Weights of a small transformer language model.
Training: a variant of SOAP for these matrices, 113M tokens, 6904 steps.
Each number is 50 + 10 x the weight over its row's rms, rounded and kept within 0 to 99. Layers, rows and columns count from 0. The size before them is the row's rms in percent of the matrix's.

# o: layer 12 attention output (transposed), 64x64, rms 0.281, rows 20-40, columns 0-63
# v: layer 12 attention value, 64x64, rms 0.292, rows 21-40, columns 0-63
# q: layer 12 attention query, 64x64, rms 0.228, rows 32-63, columns 0-63
# k: layer 12 attention key, 64x64, rms 0.248, rows 32-63, columns 0-63
o20 104:56 33 39 56 69 44 49 46 51 35 50 50 45 63 55 65 50 61 52 44 66 54 48 36 62 51 35 45 44 25 75 36 55 62 55 34 59 55 43 44 38 63 36 41 47 46 56 43 54 42 67 52 43 35 55 38 44 59 47 45 47 44 48 51
v21 107:54 52 57 39 31 57 59 46 50 34 59 63 74 40 47 41 45 42 50 51 42 42 50 67 46 80 44 51 61 36 50 43 47 46 54 58 73 40 45 38 46 48 65 50 58 56 51 54 35 52 41 60 44 53 55 48 63 54 44 65 64 63 45 45
o21 099:38 45 52 48 50 57 62 53 45 55 67 42 43 61 61 53 49 65 46 50 43 76 64 60 64 65 31 50 40 49 53 50 81 54 52 60 43 54 43 38 46 40 46 42 58 37 30 34 53 44 46 60 55 51 55 62 54 54 57 41 45 49 64 52
v22 121:66 51 50 54 37 47 46 40 21 43 64 56 55 68 54 43 60 50 44 32 62 56 36 54 35 47 55 45 57 50 44 40 56 52 39 49 31 39 63 59 37 35 35 50 53 61 49 40 59 38 61 56 37 57 47 58 60 58 61 50 65 56 56 50
o22 106:53 72 61 61 56 54 29 53 43 69 45 48 61 46 47 52 65 66 47 52 57 44 47 40 54 62 28 39 53 37 45 61 37 52 40 49 54 42 40 59 49 39 58 48 36 54 33 49 50 65 45 36 52 44 42 50 40 38 48 57 72 36 40 54
v23 114:61 54 48 46 55 35 57 50 51 64 50 52 65 44 57 42 53 42 41 47 78 55 46 47 60 45 45 38 64 64 35 44 53 56 49 43 46 59 35 33 60 56 41 53 51 53 53 40 45 53 50 45 33 61 49 34 71 29 70 46 52 52 39 37
o23 098:51 61 48 56 49 60 54 59 39 32 46 71 45 41 32 48 48 48 57 52 35 48 54 65 43 62 54 40 36 70 43 54 57 50 27 48 58 49 37 68 36 53 54 51 49 47 42 42 45 58 45 40 56 37 36 45 39 54 47 41 57 70 70 50
v24 112:53 65 54 56 44 47 48 58 51 34 53 44 55 62 47 45 54 46 33 38 52 58 52 54 53 45 56 50 52 48 65 40 41 45 45 33 49 50 66 48 41 41 48 56 64 48 36 53 71 48 37 80 53 20 62 52 60 44 42 66 56 55 37 51
o24 096:54 43 59 46 43 59 63 59 35 65 48 38 50 36 46 31 57 53 61 63 65 58 45 37 34 60 27 57 50 34 56 43 42 41 67 55 45 48 39 58 57 54 38 45 45 56 51 39 58 63 42 68 72 52 40 49 42 55 53 53 47 48 44 63
v25 105:53 71 66 62 71 49 51 59 32 36 37 45 56 46 46 57 41 39 56 44 56 59 61 44 55 42 50 46 65 54 39 31 56 53 41 46 43 59 66 43 44 41 63 47 47 51 30 30 33 57 59 52 46 47 68 53 49 51 61 46 48 55 60 41
o25 093:54 45 37 54 40 61 49 61 50 48 42 67 46 49 42 52 72 57 54 36 62 58 41 56 59 50 47 56 48 83 59 39 42 60 39 50 42 53 20 61 47 37 55 59 41 49 56 45 56 54 66 62 50 42 47 56 52 50 61 45 47 35 46 60
v26 111:54 47 45 60 42 49 47 32 45 61 43 52 26 45 49 40 76 58 44 38 43 60 40 44 53 52 49 61 45 50 44 62 50 33 51 56 47 40 39 55 54 27 40 48 49 73 42 50 32 43 66 55 61 49 40 55 42 44 55 50 51 64 67 54
o26 104:45 41 50 50 54 56 22 37 50 50 39 61 63 32 41 48 61 56 26 57 51 48 34 51 50 53 46 37 50 62 49 48 59 60 64 52 67 56 55 38 53 79 57 48 44 59 54 49 60 55 43 40 47 61 60 63 52 36 43 49 61 46 42 42
v27 094:49 32 41 52 45 46 51 44 40 63 31 39 50 44 33 54 59 44 52 52 51 42 52 67 52 48 56 55 68 42 48 53 44 55 31 70 55 55 45 61 51 33 45 39 67 47 45 37 31 54 44 35 50 44 58 67 50 51 61 40 42 51 72 62
o27 081:49 68 65 56 51 55 30 45 50 57 59 55 49 51 60 44 49 61 64 28 41 48 42 40 42 39 39 45 35 67 45 46 53 45 48 53 50 57 52 37 56 58 66 48 45 47 59 33 48 39 51 41 33 41 62 52 48 46 28 28 39 35 44 52
v28 134:47 51 51 52 48 67 38 55 59 67 62 59 55 46 53 35 40 36 48 53 71 62 48 60 45 61 55 51 35 50 44 39 63 48 52 58 39 59 47 27 45 37 44 64 49 21 54 40 51 45 54 58 44 56 36 55 64 38 48 55 54 43 59 65
o28 117:49 61 62 39 55 55 48 56 38 57 40 45 53 37 49 59 63 59 49 53 44 43 64 54 69 37 56 44 48 43 60 41 49 37 39 70 41 47 40 55 42 66 48 50 58 70 39 40 37 38 57 55 60 39 42 36 57 58 39 28 56 68 47 62
v29 118:66 67 48 64 58 38 43 55 44 52 56 70 59 57 51 38 46 46 67 47 48 61 60 60 43 55 56 49 52 44 48 49 39 60 64 55 52 51 46 33 47 41 43 48 19 36 56 43 66 33 55 59 62 62 56 35 56 61 49 49 50 56 44 33
o29 105:45 35 41 47 53 43 65 56 56 61 44 54 49 38 57 62 63 52 36 46 47 53 57 51 58 53 63 37 38 52 39 45 69 37 29 49 41 56 55 74 48 35 54 34 51 64 39 46 44 49 32 55 57 41 50 44 50 37 57 72 48 40 47 52
v30 131:54 43 36 58 48 56 41 50 49 45 38 65 56 48 56 54 54 33 36 46 32 44 60 43 48 51 67 32 43 45 54 49 60 27 54 69 49 55 66 61 59 48 49 59 59 43 51 55 34 62 66 55 60 50 45 37 56 57 43 66 31 49 36 43
o30 114:47 43 39 49 49 51 45 44 26 38 52 57 67 47 64 57 35 44 52 74 56 62 40 44 51 39 48 50 59 43 51 43 55 76 41 50 40 56 59 39 48 51 65 44 54 53 58 34 51 53 43 67 54 45 38 60 63 36 42 47 47 44 60 72
v31 128:56 43 44 66 51 49 53 58 44 51 46 36 51 32 58 24 43 45 61 48 54 58 49 54 40 38 37 48 33 55 60 40 44 55 74 57 58 44 39 40 44 61 54 74 48 56 53 50 72 35 42 64 55 57 48 38 58 54 62 53 52 45 55 39
o31 113:61 35 41 42 42 24 49 51 36 70 49 47 39 54 47 51 57 50 31 57 45 55 62 62 39 43 64 67 51 52 37 55 48 38 30 45 47 58 37 51 55 59 35 39 51 56 45 31 52 64 52 43 43 59 48 43 35 56 45 59 52 45 39 40
q32 085:80 45 62 30 58 57 61 36 48 47 38 30 59 49 35 62 59 52 58 50 39 50 42 63 48 54 52 47 57 68 65 46 59 52 50 43 42 53 54 52 46 56 42 61 57 55 40 46 50 50 66 46 59 60 65 33 48 61 62 45 55 44 64 37
k32 083:54 62 40 50 59 63 52 55 37 51 47 59 66 43 49 63 48 37 50 56 50 48 42 40 62 35 51 44 60 40 45 49 33 38 22 45 46 36 70 46 39 46 58 36 39 37 49 56 33 47 53 55 50 59 47 39 64 53 62 53 46 65 69 47
q33 061:61 45 53 48 58 47 60 46 46 61 31 64 36 53 40 47 45 58 61 48 46 26 43 46 36 41 46 63 48 59 54 65 37 47 47 57 62 62 66 46 30 40 49 66 53 61 62 51 60 60 65 57 55 48 52 53 38 63 50 59 67 49 67 43
k33 059:45 51 52 48 38 36 76 55 44 20 47 56 55 61 46 38 46 45 46 47 42 59 54 29 51 55 55 62 60 59 61 39 50 40 60 45 45 37 63 41 59 31 55 48 48 57 47 65 41 63 50 48 49 41 40 49 62 58 32 54 43 38 53 39
q34 082:51 54 53 40 41 46 57 50 54 61 44 65 21 53 42 63 56 57 48 72 60 31 35 53 40 27 48 57 56 47 33 42 57 62 41 53 61 51 55 51 52 51 56 56 44 47 68 50 55 38 65 48 45 41 42 60 50 63 40 40 43 54 33 53
k34 079:56 28 51 53 33 42 54 47 56 53 52 50 49 52 55 25 47 34 55 58 60 67 61 54 58 57 67 43 37 63 61 51 33 39 47 30 54 49 54 55 66 53 64 47 55 52 39 48 43 45 61 55 61 40 70 43 52 63 50 39 55 62 49 59
q35 096:54 47 63 49 42 67 38 43 44 37 47 42 42 42 21 66 67 49 47 54 48 43 50 65 51 56 53 67 63 53 36 57 50 47 41 46 53 56 48 33 30 55 51 54 39 63 56 58 62 30 59 53 41 43 57 61 36 50 48 33 54 43 52 42
k35 066:56 35 50 62 38 42 47 46 48 53 52 48 42 40 41 37 34 49 49 42 46 55 60 43 60 44 53 37 50 62 35 38 56 53 49 39 30 62 40 49 60 31 82 44 42 54 61 44 56 40 56 33 48 38 75 56 56 52 56 50 52 43 42 53
q36 070:51 57 34 40 42 46 27 38 32 51 36 32 65 48 59 65 51 51 51 42 51 51 57 62 45 42 45 46 43 47 31 62 39 57 54 62 55 56 29 58 55 59 47 51 64 61 40 48 50 54 40 52 37 54 64 43 56 38 75 47 55 54 50 43
k36 103:51 52 53 56 73 76 48 58 43 53 50 34 48 47 44 54 54 57 37 56 63 46 50 38 43 38 36 52 58 63 42 54 66 38 69 60 63 68 39 56 37 62 51 45 54 64 41 46 45 64 37 49 47 43 50 40 54 43 51 44 68 39 36 51
q37 113:44 60 50 59 48 53 62 47 49 45 47 34 45 46 58 38 43 50 32 70 42 54 50 41 56 40 37 49 43 52 44 37 48 33 49 47 50 52 50 52 66 50 58 61 42 23 53 36 52 64 48 39 48 53 38 26 39 70 55 68 34 57 52 54
k37 113:38 71 67 43 66 41 56 44 52 49 29 41 63 65 29 40 55 49 40 48 55 54 51 35 53 48 54 54 54 38 49 34 48 38 39 44 74 62 56 60 60 52 54 33 56 44 52 41 49 46 52 58 45 63 45 55 65 55 53 56 59 38 38 43
q38 102:43 57 38 42 42 62 42 39 57 47 33 50 35 44 64 52 46 52 38 53 43 41 48 42 40 31 56 57 67 53 46 40 78 47 66 33 56 42 42 54 55 48 38 52 45 53 54 57 62 59 51 46 35 65 50 40 52 52 57 44 73 39 59 44
k38 097:52 60 58 39 48 60 43 44 40 50 51 24 48 30 56 40 54 33 35 50 33 45 41 48 57 61 49 40 55 45 64 40 63 42 73 49 48 36 47 59 58 37 59 51 55 52 36 53 50 41 44 63 54 62 57 56 62 37 57 50 51 61 51 70
q39 116:47 61 48 45 54 39 68 41 46 53 54 53 47 51 53 48 57 51 53 32 48 52 54 52 40 44 55 57 55 55 41 28 37 60 54 70 56 41 44 37 47 48 47 45 40 58 35 66 66 74 59 51 45 48 51 44 42 68 73 37 70 49 36 58
k39 114:45 52 64 39 46 55 53 40 57 36 58 46 52 41 47 46 47 39 41 28 49 43 37 62 31 51 48 50 41 50 46 41 36 62 49 58 48 48 33 67 52 54 50 45 58 62 41 73 37 65 49 44 40 40 76 39 43 52 58 49 42 61 36 58
q40 084:63 61 54 46 50 31 58 71 49 57 47 55 44 60 58 51 40 54 51 50 62 46 58 48 50 53 42 51 48 58 69 32 51 43 47 54 65 49 60 65 61 25 41 42 37 64 49 44 32 44 36 57 31 63 47 64 47 52 46 63 57 56 36 56
k40 067:47 48 37 66 42 35 35 53 44 36 28 42 41 50 47 50 61 63 37 66 33 55 54 49 38 55 70 52 50 62 52 51 48 50 48 48 28 41 64 50 48 32 64 47 54 24 42 40 39 45 55 40 52 48 59 39 48 40 51 51 47 47 59 46
q41 093:41 51 44 53 51 33 58 78 63 47 47 78 39 62 46 45 33 58 45 46 52 47 41 37 51 44 46 44 51 53 57 40 47 53 52 54 63 61 60 73 57 28 34 44 50 60 51 42 56 50 51 51 56 56 49 64 44 46 45 64 47 51 43 69
k41 092:54 36 58 49 51 40 50 46 50 46 51 38 44 48 70 56 55 66 63 45 56 41 56 42 46 52 50 47 51 49 50 54 71 61 66 47 26 52 47 54 54 53 59 74 53 51 35 40 48 57 37 55 49 22 55 50 41 51 42 48 40 36 24 43
q42 079:40 47 64 61 49 62 45 24 47 48 37 40 59 45 39 61 44 39 60 65 38 46 52 59 41 64 51 55 36 48 45 52 37 48 43 51 54 56 54 28 47 71 49 37 46 47 48 58 61 48 68 65 42 48 54 42 37 52 52 24 57 52 58 50
k42 077:66 58 39 53 54 28 49 45 49 42 65 54 56 43 64 67 60 32 49 62 41 47 66 46 53 27 50 42 39 60 56 28 33 45 49 53 48 57 59 44 49 41 61 45 45 44 66 49 56 42 68 41 47 54 61 54 47 66 58 55 63 51 47 41
q43 064:61 52 50 45 49 41 56 69 42 41 45 54 55 50 49 53 59 58 49 34 63 45 47 55 49 48 67 62 50 48 55 53 42 61 52 58 58 52 47 63 59 32 56 46 22 40 68 40 29 58 29 36 61 58 46 55 57 44 60 63 56 59 64 63
k43 096:52 50 62 53 54 51 50 67 65 53 64 44 48 45 47 67 60 67 56 55 49 37 38 62 50 50 45 53 62 56 43 58 83 58 68 55 55 64 38 63 55 55 52 55 51 64 47 41 53 50 43 42 57 32 35 54 46 49 36 49 50 31 37 45
q44 102:42 45 36 50 65 35 66 62 50 65 67 56 52 58 62 37 41 52 64 39 49 51 39 38 58 53 53 28 46 47 57 46 44 46 61 53 53 49 61 59 61 44 38 52 62 38 44 44 27 66 37 51 47 60 40 39 46 56 37 53 65 48 39 58
k44 089:53 41 44 59 51 58 55 52 58 45 70 44 48 47 59 57 36 67 60 56 50 39 35 52 37 44 55 42 60 54 40 62 55 46 79 63 42 60 54 54 63 33 48 44 45 60 43 39 37 42 36 39 67 33 50 49 44 62 64 42 63 52 50 51
q45 117:31 51 43 51 47 33 45 44 53 46 50 57 59 48 53 55 69 45 47 29 46 47 52 61 56 77 38 40 56 60 61 57 35 45 46 53 42 59 44 42 49 57 38 47 57 77 35 43 52 54 35 46 49 53 64 35 57 63 48 57 33 59 50 54
k45 106:46 33 52 67 46 37 41 54 50 57 45 39 46 48 65 72 46 35 43 44 48 49 41 63 57 35 59 54 55 52 56 33 46 61 34 33 42 36 36 46 47 52 58 56 52 46 43 39 50 71 77 43 57 49 43 50 42 41 41 55 38 52 44 45
q46 091:53 50 54 53 56 43 41 57 53 26 43 43 50 46 53 42 73 39 50 43 60 47 62 61 42 52 33 52 39 49 61 67 42 46 73 46 49 59 45 45 61 42 45 61 61 41 50 49 63 44 59 43 63 37 44 50 62 52 57 60 64 27 57 32
k46 098:44 71 33 56 45 52 41 36 36 38 39 59 45 38 67 54 46 32 50 39 54 39 46 33 52 51 32 55 60 37 44 47 41 58 67 43 57 56 46 45 32 45 71 51 66 46 63 56 52 51 59 45 58 40 39 41 54 63 58 50 50 44 50 54
q47 119:65 52 36 39 47 32 49 41 50 48 47 58 57 49 34 49 55 48 45 49 63 50 52 31 66 38 65 40 48 35 35 55 43 64 61 49 57 53 65 45 64 37 58 48 54 39 75 37 50 39 60 61 53 49 60 52 56 52 54 47 27 61 61 49
k47 108:50 70 44 38 49 38 39 45 61 42 38 63 49 61 52 51 51 63 47 56 52 51 50 46 76 43 44 69 59 54 48 55 45 65 52 62 35 58 50 41 67 36 47 38 60 28 48 42 56 45 51 67 60 59 54 44 45 52 23 51 46 45 48 56
q48 108:59 59 37 41 47 58 55 48 52 35 32 45 51 70 59 41 44 38 38 71 48 51 43 41 29 60 32 39 54 59 34 55 68 58 51 51 52 54 52 48 41 54 29 57 55 59 59 48 59 55 53 51 57 47 58 51 51 61 52 70 46 61 40 69
k48 103:58 75 74 34 49 47 41 50 48 63 51 47 67 48 56 47 54 28 41 60 34 49 69 53 48 34 45 46 56 45 61 64 62 44 48 45 53 55 57 58 52 58 48 55 57 42 53 39 36 50 66 32 58 50 44 60 41 52 47 35 51 43 53 66
q49 115:44 57 46 56 57 57 66 54 46 49 61 73 35 48 58 54 48 63 64 34 60 54 53 33 45 46 40 37 61 50 47 54 56 54 53 50 36 48 45 36 47 52 48 70 33 66 46 41 53 32 52 42 50 69 51 48 41 66 41 44 39 27 44 49
k49 100:46 45 68 48 57 58 54 57 63 42 60 47 37 49 44 51 49 58 64 41 51 62 39 49 43 60 36 41 51 33 41 46 61 61 60 54 57 66 45 49 57 48 51 72 43 54 55 30 50 63 73 47 54 42 46 46 36 42 27 57 35 64 56 40
q50 103:60 56 58 56 40 44 59 69 51 49 64 46 58 38 43 70 43 36 61 46 51 36 53 50 37 55 53 41 71 47 42 32 45 35 40 59 53 52 64 53 60 44 37 52 48 49 45 47 43 50 45 43 44 44 30 45 66 48 58 40 30 41 42 30
k50 107:54 48 52 47 51 42 43 60 51 67 57 47 50 51 81 53 50 64 57 54 56 50 40 29 47 54 47 44 39 57 32 45 43 29 58 53 53 51 37 58 62 71 51 36 47 47 64 79 43 42 38 52 51 55 41 40 43 50 44 56 52 63 47 45
q51 110:51 45 58 53 58 57 43 59 46 33 40 52 50 46 66 74 50 46 65 51 41 57 47 54 67 53 53 51 48 49 48 70 46 52 59 50 56 44 27 43 63 32 52 70 49 43 70 47 37 60 38 59 50 57 24 39 55 44 54 55 50 61 47 53
k51 101:48 72 49 74 67 55 61 56 52 57 53 53 38 41 50 50 39 51 65 57 40 52 36 46 49 57 50 67 49 39 61 42 31 52 48 46 52 38 50 54 58 46 58 41 22 63 56 47 49 36 57 51 30 62 50 41 61 63 39 47 56 40 55 56
q52 121:37 53 59 57 48 65 59 40 60 49 28 47 32 49 39 66 35 40 52 35 52 45 31 43 50 37 46 38 33 49 35 37 48 38 47 44 51 61 45 47 43 62 47 31 53 53 43 43 36 70 51 43 62 64 55 54 48 50 57 45 51 48 66 47
k52 110:53 46 49 52 49 41 79 41 31 37 45 43 57 47 41 61 46 39 53 51 46 53 59 42 39 37 48 59 47 68 47 51 59 35 51 38 54 43 46 50 62 54 52 62 52 31 49 70 52 48 48 41 57 56 67 45 70 51 36 41 58 68 60 38
q53 086:36 54 56 42 48 64 47 51 58 45 54 70 51 33 64 60 60 54 49 66 52 52 42 44 51 66 61 47 57 39 37 51 56 52 70 51 40 44 68 32 41 42 40 39 59 42 59 60 60 57 57 45 58 64 37 50 51 58 29 40 32 45 44 45
k53 085:53 52 64 49 43 65 50 60 74 59 46 52 56 43 50 50 45 69 51 48 38 41 58 36 46 53 33 59 63 56 25 43 56 42 64 46 34 35 47 59 54 45 33 64 47 44 64 40 56 47 60 51 68 48 58 35 57 40 52 49 42 58 49 40
q54 106:53 60 48 43 54 50 45 51 58 34 43 58 64 48 73 58 42 50 47 46 53 49 43 75 55 51 72 21 56 54 60 46 60 57 52 44 45 47 46 57 56 51 48 53 28 48 38 49 57 61 60 63 57 46 56 58 55 33 44 44 66 41 48 29
k54 099:49 59 47 70 45 50 50 42 50 59 58 50 37 36 53 55 63 50 53 28 52 43 42 49 51 53 70 21 50 54 51 59 44 66 43 45 56 44 57 45 52 49 41 45 53 37 64 51 46 38 56 38 64 70 40 33 68 52 49 45 41 71 53 51
q55 101:47 40 65 36 46 38 41 48 61 50 52 41 57 63 58 57 26 33 48 65 50 47 57 33 66 43 49 61 45 47 64 57 48 46 51 50 51 36 38 33 54 61 48 65 67 51 43 45 54 70 41 55 51 58 62 47 48 57 34 60 61 45 47 35
k55 094:40 42 49 58 65 43 40 57 44 53 39 50 54 44 43 43 61 42 54 60 35 49 45 55 52 66 43 44 29 58 77 72 60 52 58 30 56 41 54 70 39 44 42 41 50 56 74 40 57 59 51 59 49 49 64 35 50 54 52 53 52 49 45 48
q56 118:66 33 63 46 38 54 46 68 51 46 39 50 56 42 39 34 32 66 47 43 47 27 68 43 49 60 49 48 45 51 49 46 37 51 50 34 62 63 54 53 36 48 52 51 58 46 40 54 75 44 66 51 54 58 55 45 38 56 42 55 51 60 53 34
k56 118:50 45 47 33 52 65 48 68 32 47 48 60 62 48 54 46 53 55 50 33 49 35 55 45 68 57 52 64 46 53 55 45 48 44 43 34 51 63 67 42 31 48 48 46 49 30 50 47 66 40 44 49 59 41 58 61 34 60 38 37 54 65 32 50
q57 113:52 53 43 44 65 42 43 43 42 56 40 40 49 44 60 43 35 47 52 34 55 33 48 54 50 62 56 64 50 77 48 42 46 50 63 56 52 84 39 54 59 35 55 41 50 43 44 55 41 36 37 49 53 55 57 66 51 39 30 43 48 50 47 54
k57 106:45 54 36 48 57 62 42 60 44 56 54 47 45 32 46 68 65 51 53 45 69 48 37 56 27 41 62 51 57 64 48 46 57 52 44 59 40 53 39 48 55 34 63 59 45 55 58 31 62 49 26 29 53 62 52 51 50 63 53 55 56 43 41 54
q58 105:56 63 28 41 61 66 44 48 40 57 37 67 52 47 43 27 46 38 52 54 60 48 59 59 54 52 40 51 60 68 40 67 34 41 46 44 56 53 49 46 38 43 38 41 59 44 41 45 34 41 42 57 64 37 44 39 47 52 57 50 60 41 39 34
k58 097:56 45 55 44 48 49 39 38 46 67 66 41 49 57 45 36 59 38 61 51 56 46 43 73 23 43 54 44 56 55 40 67 46 53 63 46 48 60 56 49 31 50 59 55 62 44 33 43 47 35 61 57 54 56 46 53 55 72 41 66 60 45 40 48
q59 104:49 59 40 50 41 42 57 55 51 43 53 35 42 42 63 36 50 36 71 41 49 52 81 39 49 62 51 36 50 53 41 51 59 39 51 64 58 51 52 57 60 52 63 43 56 71 59 66 38 64 52 51 50 51 54 60 34 45 32 50 58 51 36 44
k59 101:35 65 41 51 49 48 42 49 46 40 56 43 36 40 54 57 65 46 40 53 51 51 74 54 33 38 52 56 37 40 44 53 52 46 56 71 49 43 63 63 55 46 53 55 28 50 61 61 53 57 45 55 54 29 43 42 45 48 47 53 35 52 20 53
q60 109:63 50 54 49 64 39 49 55 58 47 51 53 56 44 44 71 55 62 48 46 50 45 65 51 38 52 42 48 53 45 54 54 50 45 40 52 29 53 46 63 40 47 63 45 63 46 68 40 45 51 59 51 55 82 59 52 50 45 53 34 69 44 27 31
k60 106:56 45 31 38 55 46 49 35 47 56 55 47 43 42 52 54 44 58 38 52 49 47 69 64 60 70 53 41 37 43 28 36 44 42 40 48 58 47 45 54 57 57 54 47 47 52 60 33 59 56 56 49 59 44 56 36 65 71 61 27 61 55 41 38
q61 111:36 43 53 44 46 65 49 56 60 66 68 50 66 50 49 36 58 41 52 41 54 69 37 52 43 60 43 37 58 66 43 40 56 50 58 58 39 54 42 66 54 58 47 34 62 45 44 66 48 56 62 47 44 76 53 33 56 49 54 59 52 52 50 35
k61 110:44 64 50 45 54 62 48 58 51 67 53 61 50 48 51 54 34 41 56 39 63 59 43 68 33 57 42 42 59 63 43 56 71 44 58 49 49 41 59 57 53 72 43 53 38 46 36 46 50 61 42 73 56 61 66 54 52 26 54 43 49 58 52 51
q62 095:46 49 60 49 24 42 42 47 49 44 48 54 42 39 27 60 39 62 50 68 62 47 47 56 39 53 53 47 46 57 37 49 51 53 55 63 40 51 40 59 55 37 53 63 41 47 40 55 28 58 63 42 58 52 59 63 58 59 39 55 76 36 54 42
k62 093:41 44 55 47 40 43 64 59 46 74 34 50 62 45 28 44 28 49 52 46 47 50 61 58 39 58 63 38 38 40 48 37 51 58 58 61 54 54 40 54 47 38 75 49 52 43 53 68 58 49 37 43 58 52 55 34 47 49 46 48 46 57 61 68
q63 108:65 50 48 43 49 49 58 49 46 43 73 60 55 48 50 50 43 38 38 55 49 35 50 42 58 57 35 48 38 42 59 47 42 43 73 49 65 51 46 72 37 52 50 49 37 49 54 55 50 62 60 41 33 52 56 67 59 52 60 49 28 54 44 75
k63 103:79 50 49 39 50 72 47 50 71 49 36 47 41 60 52 48 46 42 47 60 57 50 55 56 54 55 32 59 51 43 59 51 64 46 25 41 54 59 46 44 51 35 46 37 31 59 62 58 35 45 52 48 57 48 56 49 45 42 42 61 42 42 33 58
v32 075:40 28 52 59 48 52 51 45 51 39 43 52 47 33 39 42 44 33 51 67 64 44 66 41 56 52 53 41 63 47 61 34 49 54 54 41 51 61 47 63 72 51 63 57 46 45 41 47 54 43 59 38 42 53 38 53 41 63 49 31 67 34 48 34
o32 091:58 68 54 37 63 54 37 57 49 48 37 59 48 43 48 58 41 51 58 48 51 56 35 42 51 56 37 53 45 61 43 73 45 54 52 60 59 40 49 31 41 55 48 28 47 22 52 55 50 46 44 69 58 40 53 31 57 51 47 52 46 52 35 66
v33 073:60 45 56 56 64 35 49 56 62 78 43 36 48 46 54 54 55 27 53 59 61 55 58 45 55 61 33 42 39 46 58 40 42 44 51 42 62 63 59 38 30 56 59 45 47 41 41 40 57 53 46 40 46 65 56 61 54 65 61 62 54 62 57 47
o33 088:51 57 48 39 58 50 44 25 46 58 43 42 78 48 58 51 32 49 29 68 59 48 52 48 60 63 51 62 44 45 50 57 41 71 59 57 46 44 43 44 83 63 54 52 47 38 50 41 46 48 54 52 44 50 47 44 47 64 59 53 52 48 54 53
v34 078:35 48 63 30 62 70 65 54 52 24 38 56 49 52 56 59 50 58 59 40 44 57 51 49 43 56 43 58 52 44 34 41 56 56 54 61 51 54 45 62 54 43 32 45 76 39 70 64 47 53 58 48 45 53 55 56 37 47 48 50 43 56 36 60
o34 099:56 68 53 58 47 45 66 58 45 50 53 72 37 60 65 51 41 44 52 37 51 47 44 50 54 33 46 32 45 48 46 50 62 59 42 61 34 54 40 62 51 60 49 57 49 63 61 47 52 51 32 58 46 47 47 62 54 58 32 38 39 22 60 39
v35 080:51 61 47 50 66 57 50 57 55 39 52 59 37 50 48 54 48 59 39 70 53 45 33 33 43 62 48 59 66 47 59 55 57 45 50 40 42 46 63 48 40 54 51 50 48 49 52 71 58 64 41 59 21 63 36 49 59 66 69 62 60 53 53 43
o35 090:44 39 58 58 55 60 39 45 61 49 42 52 39 47 49 56 47 51 40 40 55 53 40 32 67 36 58 48 33 36 59 56 72 46 44 67 57 44 57 56 47 55 74 45 37 23 48 46 50 46 53 51 52 56 53 49 44 38 57 58 60 57 74 48
v36 068:36 49 61 48 63 49 45 62 73 59 56 35 49 45 50 51 58 46 36 56 36 55 62 58 52 37 48 52 61 53 31 52 54 49 74 49 44 58 53 47 64 49 42 37 47 39 40 61 46 50 66 47 47 41 56 53 54 35 52 31 40 71 68 52
o36 096:55 49 25 49 44 53 61 30 45 49 55 51 44 53 64 55 35 47 44 34 39 71 61 41 53 45 61 34 47 49 72 45 53 38 43 46 35 38 61 35 41 45 41 45 45 50 44 45 50 69 50 46 47 59 40 52 41 62 59 43 49 49 27 46
v37 073:64 45 54 61 42 55 50 48 47 32 64 61 64 48 70 56 35 49 63 46 37 47 45 54 61 55 27 52 51 59 36 62 50 54 67 30 35 53 70 46 64 45 60 54 46 54 53 36 65 48 58 63 49 57 39 48 55 58 60 53 54 41 59 59
o37 097:40 47 46 47 37 55 44 52 69 26 32 38 51 49 26 42 35 57 53 45 51 44 31 36 39 59 56 55 62 37 55 61 58 48 56 56 56 62 43 58 35 58 51 59 66 53 42 60 55 42 34 55 42 56 41 48 48 55 37 49 35 51 53 39
v38 067:44 55 61 42 34 72 52 31 36 54 59 56 53 45 40 51 50 41 60 50 56 58 37 41 42 46 46 49 34 49 52 59 63 38 67 87 43 50 42 40 44 58 46 60 55 49 66 42 35 54 44 53 52 61 49 40 48 50 46 51 58 36 57 50
o38 081:66 44 50 47 49 39 72 48 52 58 52 39 39 43 62 44 59 39 60 43 52 70 49 46 48 32 41 65 54 62 32 45 38 41 60 56 57 48 44 60 46 46 36 61 50 40 46 48 73 51 50 45 52 24 48 54 48 50 44 61 48 62 71 56
v39 072:59 42 62 51 60 39 51 68 78 24 52 44 58 43 41 34 42 49 45 71 54 67 46 53 38 48 59 62 38 64 42 61 58 39 44 49 43 48 37 55 58 49 54 45 58 52 45 48 61 35 63 47 37 52 45 50 51 49 57 30 58 49 49 51
o39 086:49 49 51 62 57 60 52 38 50 60 35 54 48 61 45 49 37 57 57 35 35 36 47 52 65 60 49 41 50 75 44 66 48 60 46 54 42 54 71 40 43 56 54 52 66 33 63 60 54 61 53 59 46 40 54 73 39 59 32 48 45 58 51 44
v40 076:43 54 37 51 58 47 82 34 40 54 63 61 47 48 41 44 61 48 60 31 53 50 61 56 45 51 58 57 50 53 38 43 58 42 58 55 67 50 56 52 65 47 51 39 41 29 72 49 57 57 58 64 50 54 44 48 63 60 51 57 61 54 33 42
o40 097:52 63 67 50 58 44 52 60 52 46 44 47 59 51 65 53 52 62 54 44 47 71 47 48 62 47 42 50 55 70 46 50 56 25 72 50 39 68 43 67 48 58 63 42 55 50 35 55 53 34 58 47 58 52 62 39 39 49 63 41 43 36 41 37